Each number is 128 + 32 x the weight over its row's rms, rounded and kept within 0 to 255. Layers, rows and columns count from 0. Numbers have three digits each. The size before them is the row's rms in percent of the matrix's.

# down: layer 6 MLP down (transposed), 1280x320, rms 0.0373, rows 733-832, columns 256-319
# up: layer 6 MLP up, 1280x320, rms 0.0346, rows 734-833, columns 256-319
down733 091:110120080122114089056163109088162127155153197127093120154086170155191135083122146182093082186085121087148128111135177140129126184170114150153131086182101126113103134152108185113134163112090185
up734 102:072083118166150136125085148141144101137181190113154122141128097171148114156101081123134080102094086121154118125102153110133127103137055142156184107048153123138161118143088124150096150155075209
down734 104:170163166128174146154165150090137110162093102130131172181180126133101128099174111117122141078136100119091096063116129179082114111101115148104239167146091176089117117127191129109064170079106119
up735 092:075126116124116134146138200161112118084090102131108154125146107149143174107145158148157142074159092129151107163164177119066144162095136158158139162086143190163142147089120070133029132141105131
down735 091:119144182080126156099148133133136122120149119075169111141105125142169000136136155186073114146106132132097100130112136142086115150145103138141176171195136130147174136121120117102130141126170106
up736 111:150107142140131130168126112136086150141108094098135171102125136128127127173165088132159144168087118089134142101113172140139137151089142109207163156104124116172137165120059128093093108119117147
down736 112:060124160127126152120115092103130098150108188142140130056087158154129126194103153143141128116176171077163162154088141097109055148151133126181177110105108086143096094167127113114161152150161137
up737 099:133074074139127211136100130070136098128120100110113110095162042220147058137108160139123065171149151115190071139118190117092136146148092170113130124082126165167115173118106163086094081056106091
down737 096:152175132125123106107124189127180175176129142157110145137133150105132103099162148091150163110192100079129121168115143118111162135118141131112081079140149090170108101155157123145147150142103146
up738 107:104050085138139120144087079125108071092081174120036127109109112173172121138136161137161114142143004173112101162116172092160149129116160112166159131165225131119122149195158142105109127037101171
down738 102:119165109114152237150153107157129187070158140115159061130100093114064090139145079120134161135092188088140127109164092110139153131216180129185137113090088116118106081088150120107136086146082070
up739 091:135123100176152157151073126126134126153091110121065137155121106148102170092139140132145164153101112135077104131154136157117191129154134116134130136111140098160130115119173112091108137086031118
down739 091:170156135103176167162100139089119129174133148140187122160179163128193152145139110220135093156151120112141138079150133116142095118117118121116155102094114096098156116156155120186116128078149113
up740 095:086155106148162144139138125072105164078062115106109135098140171124173154151109138164125121164141133163153173149144147083151087145154113094155148141155157114086120160171125119133133104125088091
down740 097:123111101153149065158157104136098172120159088185159114176127131165134127131142092126137104162113125139086112156152142121111098138127073140117092115108105109138171088130130151184116088103084160
up741 096:106135106100184118122115138098095178078146136156093176085091123137118102111160141129161133152102088164150102147134152160096176119169118108082123103136195154135137126148067116084125162090195130
down741 093:176166106199061165139119101128116177115139138123067138121119155154097157141090179101100129183138112124122138081153138156108094108080137170123158105124149137115123112071167085113097115098138192
up742 100:136172105137133099155103120128146086142123077180089156110120066132156132126144130099083130141146063130128080134091139150133097151097109131125159157115078126184095143132166149065102132135149088
down742 104:116113118124150098117125174114109135132144076133145175077103144110156116180112115069127133179094146147094132073154092126180135097105097116101149089165126137063133180192080143163106123125179094
up743 099:139110087123123112055075144123088078120114122161115142116061112158166114148085129079080098102116123115165103144111121156191167123191149161188134135105089065173137146107156146115122118107136134
down743 098:115156133192128136171142127130145167095138128162118154088079147143143090105140126089162160193154155146085114149105129091130145144085184081092206111121176105111130083165063121148068092084098117
up744 107:113094157150147080135088121099105112130127098133150170118093098185172077139171128181118168118101097114157079125186173169068120133107121135131146099115185179132153093175118150132124135110115142
down744 098:106086144088098117120145177202127069136136148142126092129148122143124134139142099124121066160160099144093156121118171154081091138159114078142183107072134083177132135161091138136097150141159084
up745 104:069148145148122158136124173104119061103097128127080088147131134191148151140150123127117159094155084157124041135081166138123131111175153152138154154094103125158122103122117121119050088170056122
down745 096:172130121085179121141175149102159159160140152074097105255103180146121105111090140129095115126116107172160149102141149166104148120127177147164000156161107142113147124121118088070150133119100153
up746 103:187147121145145151086090086092058097168176118157125097095126106158135108124129083171162081135134118115115124128106118113124181196129127140090138154131123164136121094151130131099111116144115177
down746 099:148134164198103132136098130105125119145168119137144154149130193123080134141137087095125142150103106142107133073138170103125086070131119139114141087092114102117102150125105119130119134184130061
up747 098:105110086129171177111120130111111095104112131116087095126170130139177111149147120168126066043128103158088126090083132155141151114114174151108166104118147085161231103190166122089093155148138125
down747 095:172099114163136147156160122173177177123115115109137133128164167099109070125121118085142135147140095100145095143105027112135062058102071154123149153093122153149097093105110127116169165132164121
up748 101:113104106126106138153104138126117155123088148160105092126115123167139159145187106098184135040120142134143121160096144124133147129173131154152168199107133158065158139123099124124046170162121127
down748 110:142140070108099123130124110157196148122115144128093147147181100143132089215104123129136114164138067101056140143115163076154148180150119139083144104139134143130115192126098096197127163134079102
up749 100:157131081116132147119133135159107133069166121028091155128116100140125113117121088130216095052092160136123134164180172080044172108101105109087159126122161093142102135132103083132095220122104172
down749 093:138164168105110134100123133104126116128149068255135103082096134128115150086160143170180136107078144102117152188077119109133104100146120117057158145116142147227140177160166128079096192157140142
up750 087:113103084148198125172125134100072142117105143129108109126094141132125069097167100069082163130150152092112187157176144123115155144197074106101159144182102141156144152093059103159103100169084059
down750 087:160149140097131123113160139125137122166105144112121166139116103148101149153129148110158102140222112174120125080086153135067149128125136142085128186103065132121114114117182154099124160107158122
up751 103:095085098118159178180074139136112084141134168153119120059148113134114050139140067112126121119165156134093161153137110162113128137112116109168178142178174129133146129103127119146136173115108082
down751 099:155168139110094078133094113184060151140154115134132137165088081173106137131083127164115087181117104135099170076074147082140101060075090175119155120164109121057086150095150119143090109111158192
up752 093:107117091129164157145129151123126090123121124118071144106129050159129153186110116169144141062145137071112136113094141139130135137129114121056127141113132132162146172143179067115139179104183127
down752 092:144150132098147121128146096115128167093111126102123109159110128169085116133132170098159163127128137134120101146164128047136132128164106155138034135116106227143162118104151124118184125152070144
up753 107:055123172129148183151078100158133117103119086105113115110156155135213153161126133142136142127085097111154134104078153168149122177087103167138164134094134103158137085125134140108146149099092157
down753 110:140152186159152034158078039141161139110102098100133078102062090148122139090130188098141111162133116101151121124086128129148118110119132096107174151073149167152122061168162133101080147135140103
up754 094:111169137130200126173110076041148163162101102085153140120098143153181143090146037155123133155129099115187148171097144115074144106155096173147118145098099146077134146121102133129126151125153138
down754 090:118125112129115164104197147172170144133138136146102071142175128131060110113104228158124145088225131103104105106172107115147057139125172144116093123136126112174151049149158117149128126145102092
up755 098:083125174137159087087119097127144148086117101104112138096098180154099172141101126226145130089139188170162096193144194138118163172151162157109150135104107148056160173147169101107065114104124106
down755 096:112133092103130110125113117076115104107132164162142199118196147125132089138123139104113186119033134147160117131062150096135082098117148179177194079134189169104074162085116131089127128212097092
up756 108:146132090174217152186128164049149118111062121102138172117149086106109086116147082111129124122116124145120110180128177140095139152129150121154133120136172082212094161132087111136084147064138138
down756 105:140128177092153106113135172117100126115071118127115126159134146110127124171124150112123111150110160174112110088050143101111087112141120084105095113057152160105151127083074035132140120178055153
up757 107:128193066094113168135108103113118116101116134106171237124160158118154142141196093152095126094123140114143098134107180093083155123189116142102161158078114109134152107143131126170088099111112124
down757 111:159101109107186171149114123074110090087142127088099151145100115154119116112095087158142105086098110166128141176176143109087125137103122112115121187095162133139105123084171130119143109084150125
up758 106:116161098134149179128099123167171112107111138132107165115095163175182104199180077078104164140126122151155098093148204140103113166195125106116123122089150112129140173099219112125090099169095118
down758 112:144158135118121147086081175113110131085155164164116192150104133147109128142134128103097153085095123169138100154104128037141098112110084126162155141117069090117127105103154176101126103079159111
up759 075:072093135121127075111110159150089163118061076130130126096156102130115127160133092169116123118138120170172034147140159143169121132134097065124132154129148039166111160121108192103116148142085135
down759 086:124139136093149153125000118136124114182196153121151164147083170072155161088110119155149138146065123127110215084076164135169145159144070128129081175148106106050125133133118121146127104134105140
up760 098:103107149124182150144166105076152123125119093143135135152068115166110158123133178145098147083083095159255108091139137157135137177086108117115133173092133109137209108107092171154116157076131185
down760 094:185134124099066153140184149105125146107132206106118172184135123167163068170149161148145103101197144136121140111199112060179109121157184127153117075192140148138137095166164158166167109141085150
up761 081:076056180190154126139134140094102124127074141106177092126092064174133078120124058095125122133100169065159142121090127151143145095103112109097153105141155113137122142128120186042095141161097116
down761 084:153168101129131130128138110129104161137171101204127130150151172105153133128129173182113099087131162118103136143135138125119109178140097145223083126171148123112180094129112148149108137143120151
up762 096:139134126113128176115112133088154130114106109194076170128097119186148079162117105112145110055129127142164157129157130125120132222101122153162157137122180115201080096172057156091113105128080096
down762 102:140116105159100159161135121153173065139138078130147135148122054150148108113135172116183117156142081155145097081153133141135043127095096103102111143160107189116136146113145184126122185120197079
up763 106:092126140165153133140097121063118100163169124114205127149073084117177134147108141123166108185115120101130137095102133130117200161143121129110148122069162126106148134187128076131116100120128184
down763 103:157149119086094125130105173161145134121147095034081166098152159135092151130161151135153145114090168076115130141168131131142194127154153140108200102131132141119141152096118199173099062133136110
up764 096:145104096203139097124068125127067096080113163083132143126127100109126066126227095116162133108125097141124118098085144167088163098143122146106138141089159171168168147137110091122125126129148152
down764 102:120105169136122126126112114146148104139162157106113075106136135157136140178079097170156154138140104166103139149133165142151048136132123126126159143128120044159135140146152098114115098100124135
up765 097:117091120143155153153138101073068111114089120086163150065084097141070102120143158175137069115164104101160104187124143125113217089149102113071155195103132149072129167103168124094113138116154170
down765 099:124104131148074157139134144124178142122116119113111101108088122121122091097167145124129120130100119125149112155108120136075062104156126143131157174095143167089167074082093107110138112178175158
up766 092:109112073188149150131111106155059123094148127114130107119070144129138083108124056178133161141127172128114132150134143175132136126106079142082128118118149113115152147196106130142126146111095121
down766 092:121135102177144120064147174116151081170176069171113097139176182154085132131136201082154129080192199171077118176113082034106148166125138106101172133104112094134109050146189160161109185102118164
up767 112:127133050183167134173113075077131101150115140087097184113135075123157104129150079097092156091160130117133081199134147146150136165187142164178155120147168185209054178129115073127151156159171160
down767 123:113166158107120118174128111147185119125077134095082174112136125171125139113165096132100154140155173117101132182147181123127115170067119158139195132132140133149119070170125153139084143114135202
up768 099:095108140160136143150146127154140142120105217150118095141102109186176113129113156197106118103172110153121161192207182181111103171116123167169147114169149155161204105122201147088080091173078185
down768 104:182074122183074170123120227107151142153100118096126137156122103111107099190200130145174114110102113086138128090104187054164155172149106103102074136177138142144082161079151100100035070104133153
up769 108:134140139151133131217091099119131140093139192132105125123098147158131143139143145145187088143145127162147081153100163158133141134126118124116126129121183112125143122195135136112111201112145121
down769 106:140133153141101140150113146097209118085116139117143084140091125199122198099145138160164228101148151075177130118094156164130114076073033183114057149141123122161141160085135128129151154112155129
up770 090:129101101168149153158031075126165099090049087141150142122161086158118136119097103168098045134140085149149051141151205110116126125144116202185121094139120182126093107154118138107092132106160137
down770 088:166121179154118092131179184138141167125144167115105104119107121126106169132192160141148149105126142114104147175114113107141160161156168129065012135134144146123158179144107170158116169133130110
up771 108:147109108114131093132115156109042071179091143129112133128130070143164129090140069094136105120064177145144121144108125157151134128115111153126130101087112193121124204115122061135102140102189059
down771 116:129058143138101115060116144065108107087130129114134196114113167135109196146131115108111088138083092122113141144173112150114081123154144108114135127184142165134122162173090097118155126119136108
up772 102:102076099082141130096085127091125168137135159131147111136198100122123125129160158113172144107119083161156153128098160121108165190093107221114127132097128132135174127135092117168143129106149140
down772 101:056132061144140120131118140090168102129104147101096103150139154144223162150112102201072216094123105140144119145118120136172077076091169113092048094114092163123121150116109110141149113135133125
up773 099:160146122129159086131142103113140136199136071104112121130162099126087153134164073109114169107071115183137104115099150137202204105156110159133145121078155079169127158134131125114094204097125155
down773 101:094114165123067107105103129124155104113103142095125138140099122149146137112102042162136049133101114186134125099116109125186157125146128124142076126146116096147136108152114103115176067150084078
up774 112:143104151171107076121095064147122177099076099152113193067163094157072084066126075097167111118140102104149089145183136062135179144104108134073158082103218066110125124148135158111075132130114087
down774 105:123090109192108167171105135071117136148138074147115165088131099102147152107112148116106153106136096142115125135205134143104121120137119148114146134123148151158135108098127111104173166100099098
up775 073:178070116123160103103146158111085192123126087078138180095062142144113093133127143180131099091224217139091121113116110127123146092202126157134157132058107090137098122097121114110123115093131122
down775 085:145148133139169115073110108113146158131141136139185150111156157054109157100120084125088133140130181093134178120099102165103090149137121143152117139148096094070131132116167101115120116154175082
up776 112:133129117102135118133055125119115137072151129145118149098100117128141120152182052192112136055087098179127152202152145106149230126128147154143140168128140078143143164103062071173092111126091124
down776 110:131170087147153079139156160131149146111121177078094131121189141128100184165077148084129143110111132164131139108140136078105125142116143140104178129163163094069085149115096104115121148119106160
up777 103:124124139072189153144117153079102139139176175155120115114104121138195178110154144168181116074124143074121136159140123111100141119134120111059166091103142133099137162147143084098124155122106113
down777 102:148115117170091102059167142141163080095158172113157174137171033152078183095158153104125150137134155149146106090138114118137136135131136099095191181135103148122144112153149181116117158132172097
up778 095:054136114122136152088097113152117094043131133087124154134150095132078057125099148085120103118144126152091088143140145159102152094070090161137164134127141077125114085169138118133108099059066150
down778 102:113121058071145100104160146077156079089210131116161108139225170084127114121136130148168123106159138150181103108115000183148180131155197140107159104082138159127131113156118155131222167127100130
up779 103:127106080141171179127139142060110157085134148139121157122125106159101137067147133159115116093162082112201148120154165173083161193158081104125174132158098166103127136170140145088115173134099153
down779 100:159124092151146135150061149097099129113130118112129112109102145121141171078122188159186146103150036158163145101119160126144203129127098123088164161145099129129129175172074115111064117090138131
up780 095:100098151113135161189110131138112098092120149110065156131118160147115106101164187137174147118132130134122156114155125175098136139148153143139139138106161096131136168183181135051091124054112138
down780 090:098203102085104110132132149177155103121145105126104144137054133093067161188109113152084160114087140107139129154111085134085120124040109101065151139143042106090141111126082163035107154152126148
up781 087:099145137135100097100118107153158157096163165148142120135114189116106092097101106104145121099181128124102058178165124131163186149144106163096175111116094137145165162153169114128081143165164098
down781 096:157120152112171126096110073086081107119113102175151120115133081159153129098121143124109117171095131099213142088121175122097079149124146109179147142109207137102088110130128128120165160141087136
up782 097:179123140125130130134144094130086152151074141165102151094123108145095167141166089145161043109067146142160134175124126162064144117180128184127144131069102078154113106120101146128129141152061109
down782 102:092162127155125150159163175172148127184176132115156073059179147115145139123095106124145166103126143167068094087108100124110198079146110175119161123100139111106124156173103141130115142093107115
up783 104:100115118165155161172057130100043106126123184143148140076061164093151091092162170091125142110115156116165153168097157135136152156186133163111152124125135104181148140134066150144068215110087176
down783 104:098139120137096169095131167133144144089084124085106077055062109122081124111147163105170149061170126131075121095114165159116183123121146113144180102086119140132154143147130125163091173121103041
up784 093:158156137142120189094092145183094104163156147112095082108121101177125110051152185117155114089170129135111125081109107178110148103121149122066146160086172166164126185101124137129109124076115118
down784 092:121146178072158180160178104133141103119147148131162159181105120128139146126137082114121143107087104135145115160112079086157099123130159126118056110101096122089145148158179090095151159120094092
up785 101:139160123202109192160120120137141152131107167105087183062150093170108123113098088110088122127150120087158102126182135150146177154096119127111156152108184059170084153142122162094109110142140192
down785 102:150122079145104193100115102120140137131099074204111130134150085137030092137176038052112138102158109098135151089110119145130173141115164146146124104155167184104137145116121134127179145110130167
up786 095:122166120141124110216117140112133132126123100074099113149159148151161132139113144205144119215125148143131163160122147121176154168157119192118178113122168126153122121186124162111142160104126083
down786 100:116084104130127155104141111211095167146153115118096091090165078099107121129125127169154113139179148088132125107162102135108154135149122130106075191161179135170127132184114084099087117147108106
up787 078:119125120140156070140163166114147162142102062091133157115076061159114110111170120134073139074072147095101074153116131161119153141134122076127147127111203111215100139084167116085114191113148087
down787 089:102188153103171176176132127141156151140148169136138149094086135024193132138044119135110127149089145099131157174131127131132114168153099109176197201156123108115116106106128109146062093127125074
up788 109:062103148117199150154148131041099110120081114136108148119136106123130128144171116168099146090137092168125053160119134171085200168151118142101151118095127092155205139156122095121105132101068145
down788 111:112116131116114106132100138184104105087134182051113145077185124127136112103120141119164155138135151127158152119093135140103095123169131111155164131125150100087065138103102099134101121128135137
up789 091:097134179150110116118141091150120101127077146105144138117093189155122136085090179107106155133122163149103087143150129070171162192097093148127167156149095117112188093122108081113127152114141120
down789 098:117139056130132161106084112111127149068151129103131139092187081106142096151111102125106165165107130129119132140137138196141108127174140137134207131131182103115129172158096153135169175141080101
up790 100:126130165122128155194085164092161102124095158136146139090172178100166164131157122136124128077118146146190156148113154145104171129146127118064172156151119094117121115156114111137097148121151122
down790 094:113161114166115130133150124088166156121152122162138120157119145068083164114090144152153094062118125160106117138070059086123163100169143111088088110107125176142173117080103150134233092202135125
up791 093:010166096137146112134055088144132084154141107072120167103135106087222118146138093193132056075149148093123163150155164180135102180130132108125130137140138134139135109207160105098081104121109175
down791 093:169115138139135158103214080077140125087149204191133095188062168146064102113113159078098146130142091117126182119156118113085126125135156142090083057121104141116106141082112163132188147133125044
up792 094:091137100135132139086090161092079147149120148130156064116145105114118151127230098140115155167098066132158141118141145164131103174166058120124159173110163097147167155127055120144158107121145174
down792 085:087128153113140080097096137127156138150156136141142100124127215089079166157130140150074160107096121080156088117166141122128113099121110110108164124158110179176089137118119192156126139115148112
up793 099:130120098147080179143091148156068118167095111060099121124142118135156121133148136131130096112123163146168113102140111163131116114094087106121147170075125111129102121143124142084153133116123141
down793 090:121145116121095121154179139251143167114115150170161117087116101169093147109110159105094131102143107163127094158123098088133144145183105125137000136142097141130127150134080113140239124106168139
up794 102:163164082124108084127107110133102093108148128057131109102200090161103179178106137126147070162179087186145104124153135157124194110064087127132157159108152089160088159142071086086119092140139117
down794 101:153130132115102100140111151103148105146125113157125110128133116145167121174192129155190174119101131107163120172076139055127136130193142124148118136112107111069103115171107111118128167166129026
up795 098:108043111137123113220125127125140040074104114076081159117145149115164149095124091080096121163186125161127136121117127181136109144143133117099136143168110163132152104169142141134113110090106142
down795 096:142086096164072128135122088137144130155177152116143119146156161159180165141141145131091133130138121182145103122146126114094072077142076129108138121124183141139163030095154173128133078105137098
up796 084:070068166149148179136077113125132114115062151065116188105141146172144139118113148129115097132136134125172119117107165127109140169155084183109129156093135063144166110127127122085125147075109135
down796 120:120113135153149140148062108097141159135073148090165185077128101125172152110152137175131115099176078124153091130125157146126134172112075140128213142135147115176196131121162126123117167096174096
up797 098:131115144108140154096103135134083141058139133144136125070117093127111122086168132138124138160120089109201028175132210191121132180123141142150170162072178167126165104175172160124105125109080070
down797 093:130135119126105106132125061186183132149100085008138121138151143079087078136158136107134106226076072130079085123107201096095158120129095152102091128106138181131137125103133155141090151141142109
up798 102:127111148128134111153149107170155133027064180165181144135143120142046135082124135112148132167174115120128159111168166127101146107126114172111143117141142097053096115127129064132107132120076143
down798 101:113141134102088168127162126166149163147192111109151179157115079171085130110124132092120076142117097175114170228126123170096144141133146089177143116154120059119124150128143169057166152097089138
up799 098:124204127091187079094126122144138159181120119159145100072080158117129111127106180117127122124144110142122142112198152149117133161152060161113141145135208171122143157155206106093112134139162152
down799 100:113136088191137100104123117140188142118087154078109164205121156153159117118182097156141174124119124136161081129068154097132074116088160145172080113125156107052173136086118181117137117164118181
up800 101:119100129203138131118081108123105133105078157106074163130113110148138111148125076132142144175157155161154131109164140128109142216080142139158137118133162199143144144175111106115093149107116155
down800 101:098158128139151126047131093125138109182140178167127160117107143110127106116145110119103135140127084103161086141097141061092135030148159169178150134121134108128082172094136166120139124160130102
up801 100:092111162119172103106099139135120148140147127123086119091068145138154160075153070162183202128179134128122141149139128152110185173133057139033164144143146152119200094059163126184122133117140134
down801 101:087089093180109080141103050151108123126159117124150132099161202130028136104101139177140147177138136147113116114058110149142096104088072145154163094080152129122092139130123180132136161115152140
up802 106:170141106170145174127075107046124122153135145137130157134083140115170114140119114134129109091140112115163131159137160161159167137153164181102131113131152097133108176210151141108111147093088133
down802 102:142151090084167107138117139131116121136127147035101108149172155102156059128112108116095123130111096132107124095122125123073174144158135161131168074167125122180114148124071090073104116121125158
up803 109:102121094141112164164073104129135099069112086096119176074132155163190109139097101118073103135099115113121153131175143140104140118117144179163154193156204106026140122145106124162094120115095137
down803 116:122124037092138141127181205076063128103148139182159167093141155120149087111094098148157121176110154118091170120110053130168143088149147133073166107119087161088159118102077136127152124122154111
up804 103:094079150072126174086118155108101103111141110118098177081113057106124078107140083106112123159155117104141092071129148142113156145126089122038184142080134095131151097181077154141131149076119165
down804 102:224183142080153135149144178125127100136173128102164144118118106117125120132106155117150131091090117089121141139131101124117107189133071115116148088140135237091100087164150116109170087120100092
up805 106:113134097125138136136077131093153058154142068132115177110105169161173140195106110126151112158129127134145133166137187136134147157151125108139173096066111113201111144131152139111095132124139117
down805 104:120122126088137071129108124121152109148143119117050081238118109161180121078121110168096126155115160185069152121114197163118156148096118177086010103111105119119116135023116164137129153147152127
up806 102:125118163102141091154148160070155116192136138091171130125138108113167104120132096134147141145157155132152152200122149162124104114169081113095211109064059103147158128139167116126122150140128142
down806 097:115136159112114133149103122186173128143053094171150090083161108132073107087120097153184120160140144140171136146153131097100172143116151146160151151118178158118136078211164159120110134202098108
up807 106:092138130144120131111123121077126119121105151085095082077144090218165145164103122141183136050135072161158151099118155074078120156140124122115130119169143119155108069147157140071139158132113144
down807 110:119064123107127104133109088088123136089159146163123156194138077125109076132178093118129097193112083174149134123089134158127126137117179110192146119143159144168168129140127078082119137120140124
up808 101:152107061142130154167127094088075087121167149110073153071091104133109115094178158091065138149111063128135179169143152114108157133073101172113158140138118187082188121120118109112118170086115100
down808 099:075164157174118144160158139100148179192132045168155147103098078107135145160141152139117113100139131095147129081086133080168102085135176081123114103121099109120102120126163130102078145148119118
up809 084:067155046109139180189129147097137102127105119076125107142091122135186142176153096124152114132161167206115125122142131186090169102141105170050133130137102131097089146142176113096139093148106099
down809 087:096122161119149113081137122074116172137154083128132122179109139150087155184099187150134174174089154107114118105134102052103131094109160147168156067121079190144148143122079162107115133122128110
up810 099:158100138117117139092061073127137105138175109125146086159127073150091115111151116147101094086116080170184128112101159171086171196157194172159145166123150118151137116139147083120080201100167143
down810 094:102179122106081152105105137124155137124138133131087124120107225157132185094102134133128176145163139140119139048132129102068114084086178132106167129117121135133153177164152144137109144124100113
up811 101:149104141108145134162111150098091099122152090125164086114143157116127102120184157188131136103156152126116110133115124158124113173143104168138149141072181108161177151075140128155107071117152122
down811 095:148140117160164154133167121152135140126147121135082106159113131127130189134107061103098114167050122156084091069101105017085109134130169156075066162136087130079081130169145144147166091168115114
up812 101:096099055135126135133100153143125108101122129115084144109076107151119124105122070108123115148101135125170123102143227226123125160157121114139129149160129127117104182092172124106072132115105137
down812 104:111137122134103110132103115141131116126000147098144112078162128119184134119155134168144149132155142130160124139089128124130108143088178102172219133104048043137156081125140164194142150101107091
up813 100:037131088138127157143142144106161082124146110116111139086094093151116123178132094119131145082189084102145083159175127175121114215139099121077161152102155187179179122139108116070096163140127183
down813 100:139155138086137162191079119081119063104144216099136098124154134104159192076097094139099098112174153079113196086138148128120159109113151136180127085125115132187104153094144145126106131122122100
up814 106:079166079147208112148088124091105091156134109126134146118121143197123156168165166139116070137113080160128076144098172124135143146132107133124130122113150156128141131127093093045102119107165168
down814 103:150163179171138115157126160090149138174160125164158156134093124134126181126120185114103108142104172131136126136060147106139105131102110082055219091086066123116156130164130095129074090179138124
up815 104:118101059140137140108123155119160101038084158106131150095128100147135131128127125134199116129161139085110140109146156145115134121091152181107120083119169084044127162145176098159132132096104146
down815 105:122139105167165141116181132116144058137112142140123138169182123122132062108141165189135169082133138160214089189098103109112150149106089123085109131118135098195132087140159117114129155130116135
up816 103:159118089142118141202130101105087056092140084170123142095117093139115145109147083110082152168136133089097139112135154134107165111123169120133160105165156142089150155082089141037076147147169102
down816 108:105056102101075154150123136121135128096122149181146032072125052207118134119159097153143138136119120125129182130136163173188112115148129159083154148124125129078137062076178096170072177179156151
up817 106:046114140155154164117129127129121136152189124061135110119082133162129004147103106121091133131111106172114131146107155103129147182172117187107161075114131137100116121156173108135117152091101135
down817 111:132097194134095125123057123177164144152131130154168159138160061173119154140143093107141131123167109116107153144115166110164139179133165123151194125128111108093132030174165165133083184107106189
up818 107:139157086153181111154124122085122071093116126144125168126157096190128118150123116163161141129151145108115104182130150131096174130111133131125155143138125150144121158175087146054139126124132128
down818 105:179151123185089186098124177145117128184142142088155099104117105121100165131086069084073139108101134143119139068116183123160135084098094136114122119145104157047133155185151179139124118120125187
up819 098:177125046114123179153068044124127101057076166171131189103140103131107157104130098155070176116140101115141092133154173143140121154197161131138118159110154159128095167181038161163124105062113135
down819 097:088110174109140075139122046157147121132148137178117088162137121148060072115134126077179097180071116152112139099078120143161162119127142115129217122117159138131158137133118150134134116133154109
up820 094:132105065169117166214110123163139107117136136142108086145144131108244121195089111080093122093173119141156118149180134123128119104156136132153118167098160124180086172132160042126131135188094131
down820 096:070093100177160108166124113144088124115136154115112090134075174192125105132137124127113124174094159138134142142121136111179167027115117102125172114101155140099156074092139145131091123140158015
up821 103:145057136205130106087099130100078141115116202109120114141109161173163136121124096070176138100129092209147089147113137080141159093141130123112168139098124123058144121097132170098118150092115158
down821 097:108115085090092117107142169093139140178102139105121142113112168127092089110191190125131175173150148111155074167132128131070054102139140146098121080103121146131097092096162137138116098077148124
up822 094:061111122123142165144070132085141114157157136059097078132099139161214109141168135119115058158147051099176085167125162114114146132122112113063142140129137117119168121089144087127125158124108092
down822 098:138126128114136098099163223136084132141151130088150133113097128096096105105070099195149179131124115111089188139166102115152156186186142071126129080150116124093094097145096109096090080129124131
up823 081:116172112190157073088120084129109154144120140123047139149098056201183053150152119129148157105144128131155038160147120131135098116112137111125138137082181124201140170165114127102117106102113101
down823 082:076086130076136192127123199130144046148179131140163148134146123069124140108133080140057136100178119135086165131073134133121115168165133159154161143153110134097162105163114115136079051160171134
up824 105:100135175130176109153137062102132128112072157102124083135192109146129120141104092161137081108125109146122111125118157165100171116094076218095139131121117138067141129139081142116087095131141106
down824 101:087151093125094155121169169104111130053168149102125181142162103131117154117200126168132213104178164138118103145077117114131117072151114119138110104134119140126105197142137113130148139087140098
up825 100:120129160142151131124144130090129112116085146149124124093131098189124142168183079091101102150100079112151093155115127152096099149108019152127094144107181132123095122091104144107181176061074111
down825 086:114108109142110144126230114095121129127106100115151128197140118186159097121141125140135142093138106114126130129140023134125119086169094152114000107106120162150130127103144119161255129097125164
up826 099:069108119105151158141094159116105094137152115112138190102078097145177072136124060123076137068167123106140153192152170128115092127121171134130153142136164068178144147157138084132072127134144183
down826 097:155153149062093036160143082182157163154163080087135063128172152168115135110123157131173142146151092097060113134094141110147139124145122142131144120124152117117090152128156169134101170080145101
up827 099:144124153148117131095119061099118121175132191136147147133168149114144080092174113122109129134133131169113112145166116139100162065157132182153158136149139120158135106135118075122109109179117162
down827 100:146090094144112156061184162123164086145131102150173097120114097141058069147101193137149135187063134137169072069083096090148150055094185131128226102128140170123148135115086137136169140162143114
up828 106:150160164192137079141124121109156140178101074141079126115168173179120171114172175180128131118105081186151111142137129123047142179121126151101163175125130154145144111088102119115110139164132084
down828 108:146089126090111179145061143109170166129097128177170144120138109124119130128147139110162086132124123096093120102133169103173137127129092117127193116096186139141079095143145238090077083155134160
up829 099:164175090162132158179098095141140071112087104100103128125106165105161092181180073136177129098143073151142087160141126172112132093098122143129176140158132125153189136146114078119105153079044121
down829 100:140136155115103103091105148134069109178101130046111124145136153095129214083140090095153098151098094144087078116151127114117141096077059108142173134125135089145132165130112118125102150082130095
up830 090:185153095217098123115107130144138127122153134153076130129169117148143131119141145196067070146135102138120073135129139103182115111154076151120148192161131182164109154073179112121145144102133148
down830 085:120146147126126111148136127164084131180096107094174134113135149106135170123108150110135143122149174118114108149138109164138124101169076104123037063095180132105144076157106102135152072141142075
up831 098:145153138131140137100110116109041110194145114134107123110159173105121093180095071151093091136199103164140051156176111135151197133142088106127163150131172143131228201138138048121135134133146125
down831 100:168152115135120127031146131138168155203163096118118071130056083121084116113084068147129106142127099096094132110116128085160143141121117106143168121077074164123087120193084181109103154215118125
up832 107:055076109204141115106108169098074114115137142122082089091129075092129096126093150092177092134185107087148148140119158150110108137124088122064169146119162127160157098075194139153031128180132163
down832 105:159168112062153123124114094133123135150077078136090098104082133125150157145119157099141191094115120129067153068102131095075123138139142117066128128194135105088133164139106119144118125157154128
up833 108:093089087177144140132095118110071137136110147161100072138161086167158148202147139115176082096137100165122131139161163183133171105112106111148161159105160136125128132144153138092098110127088089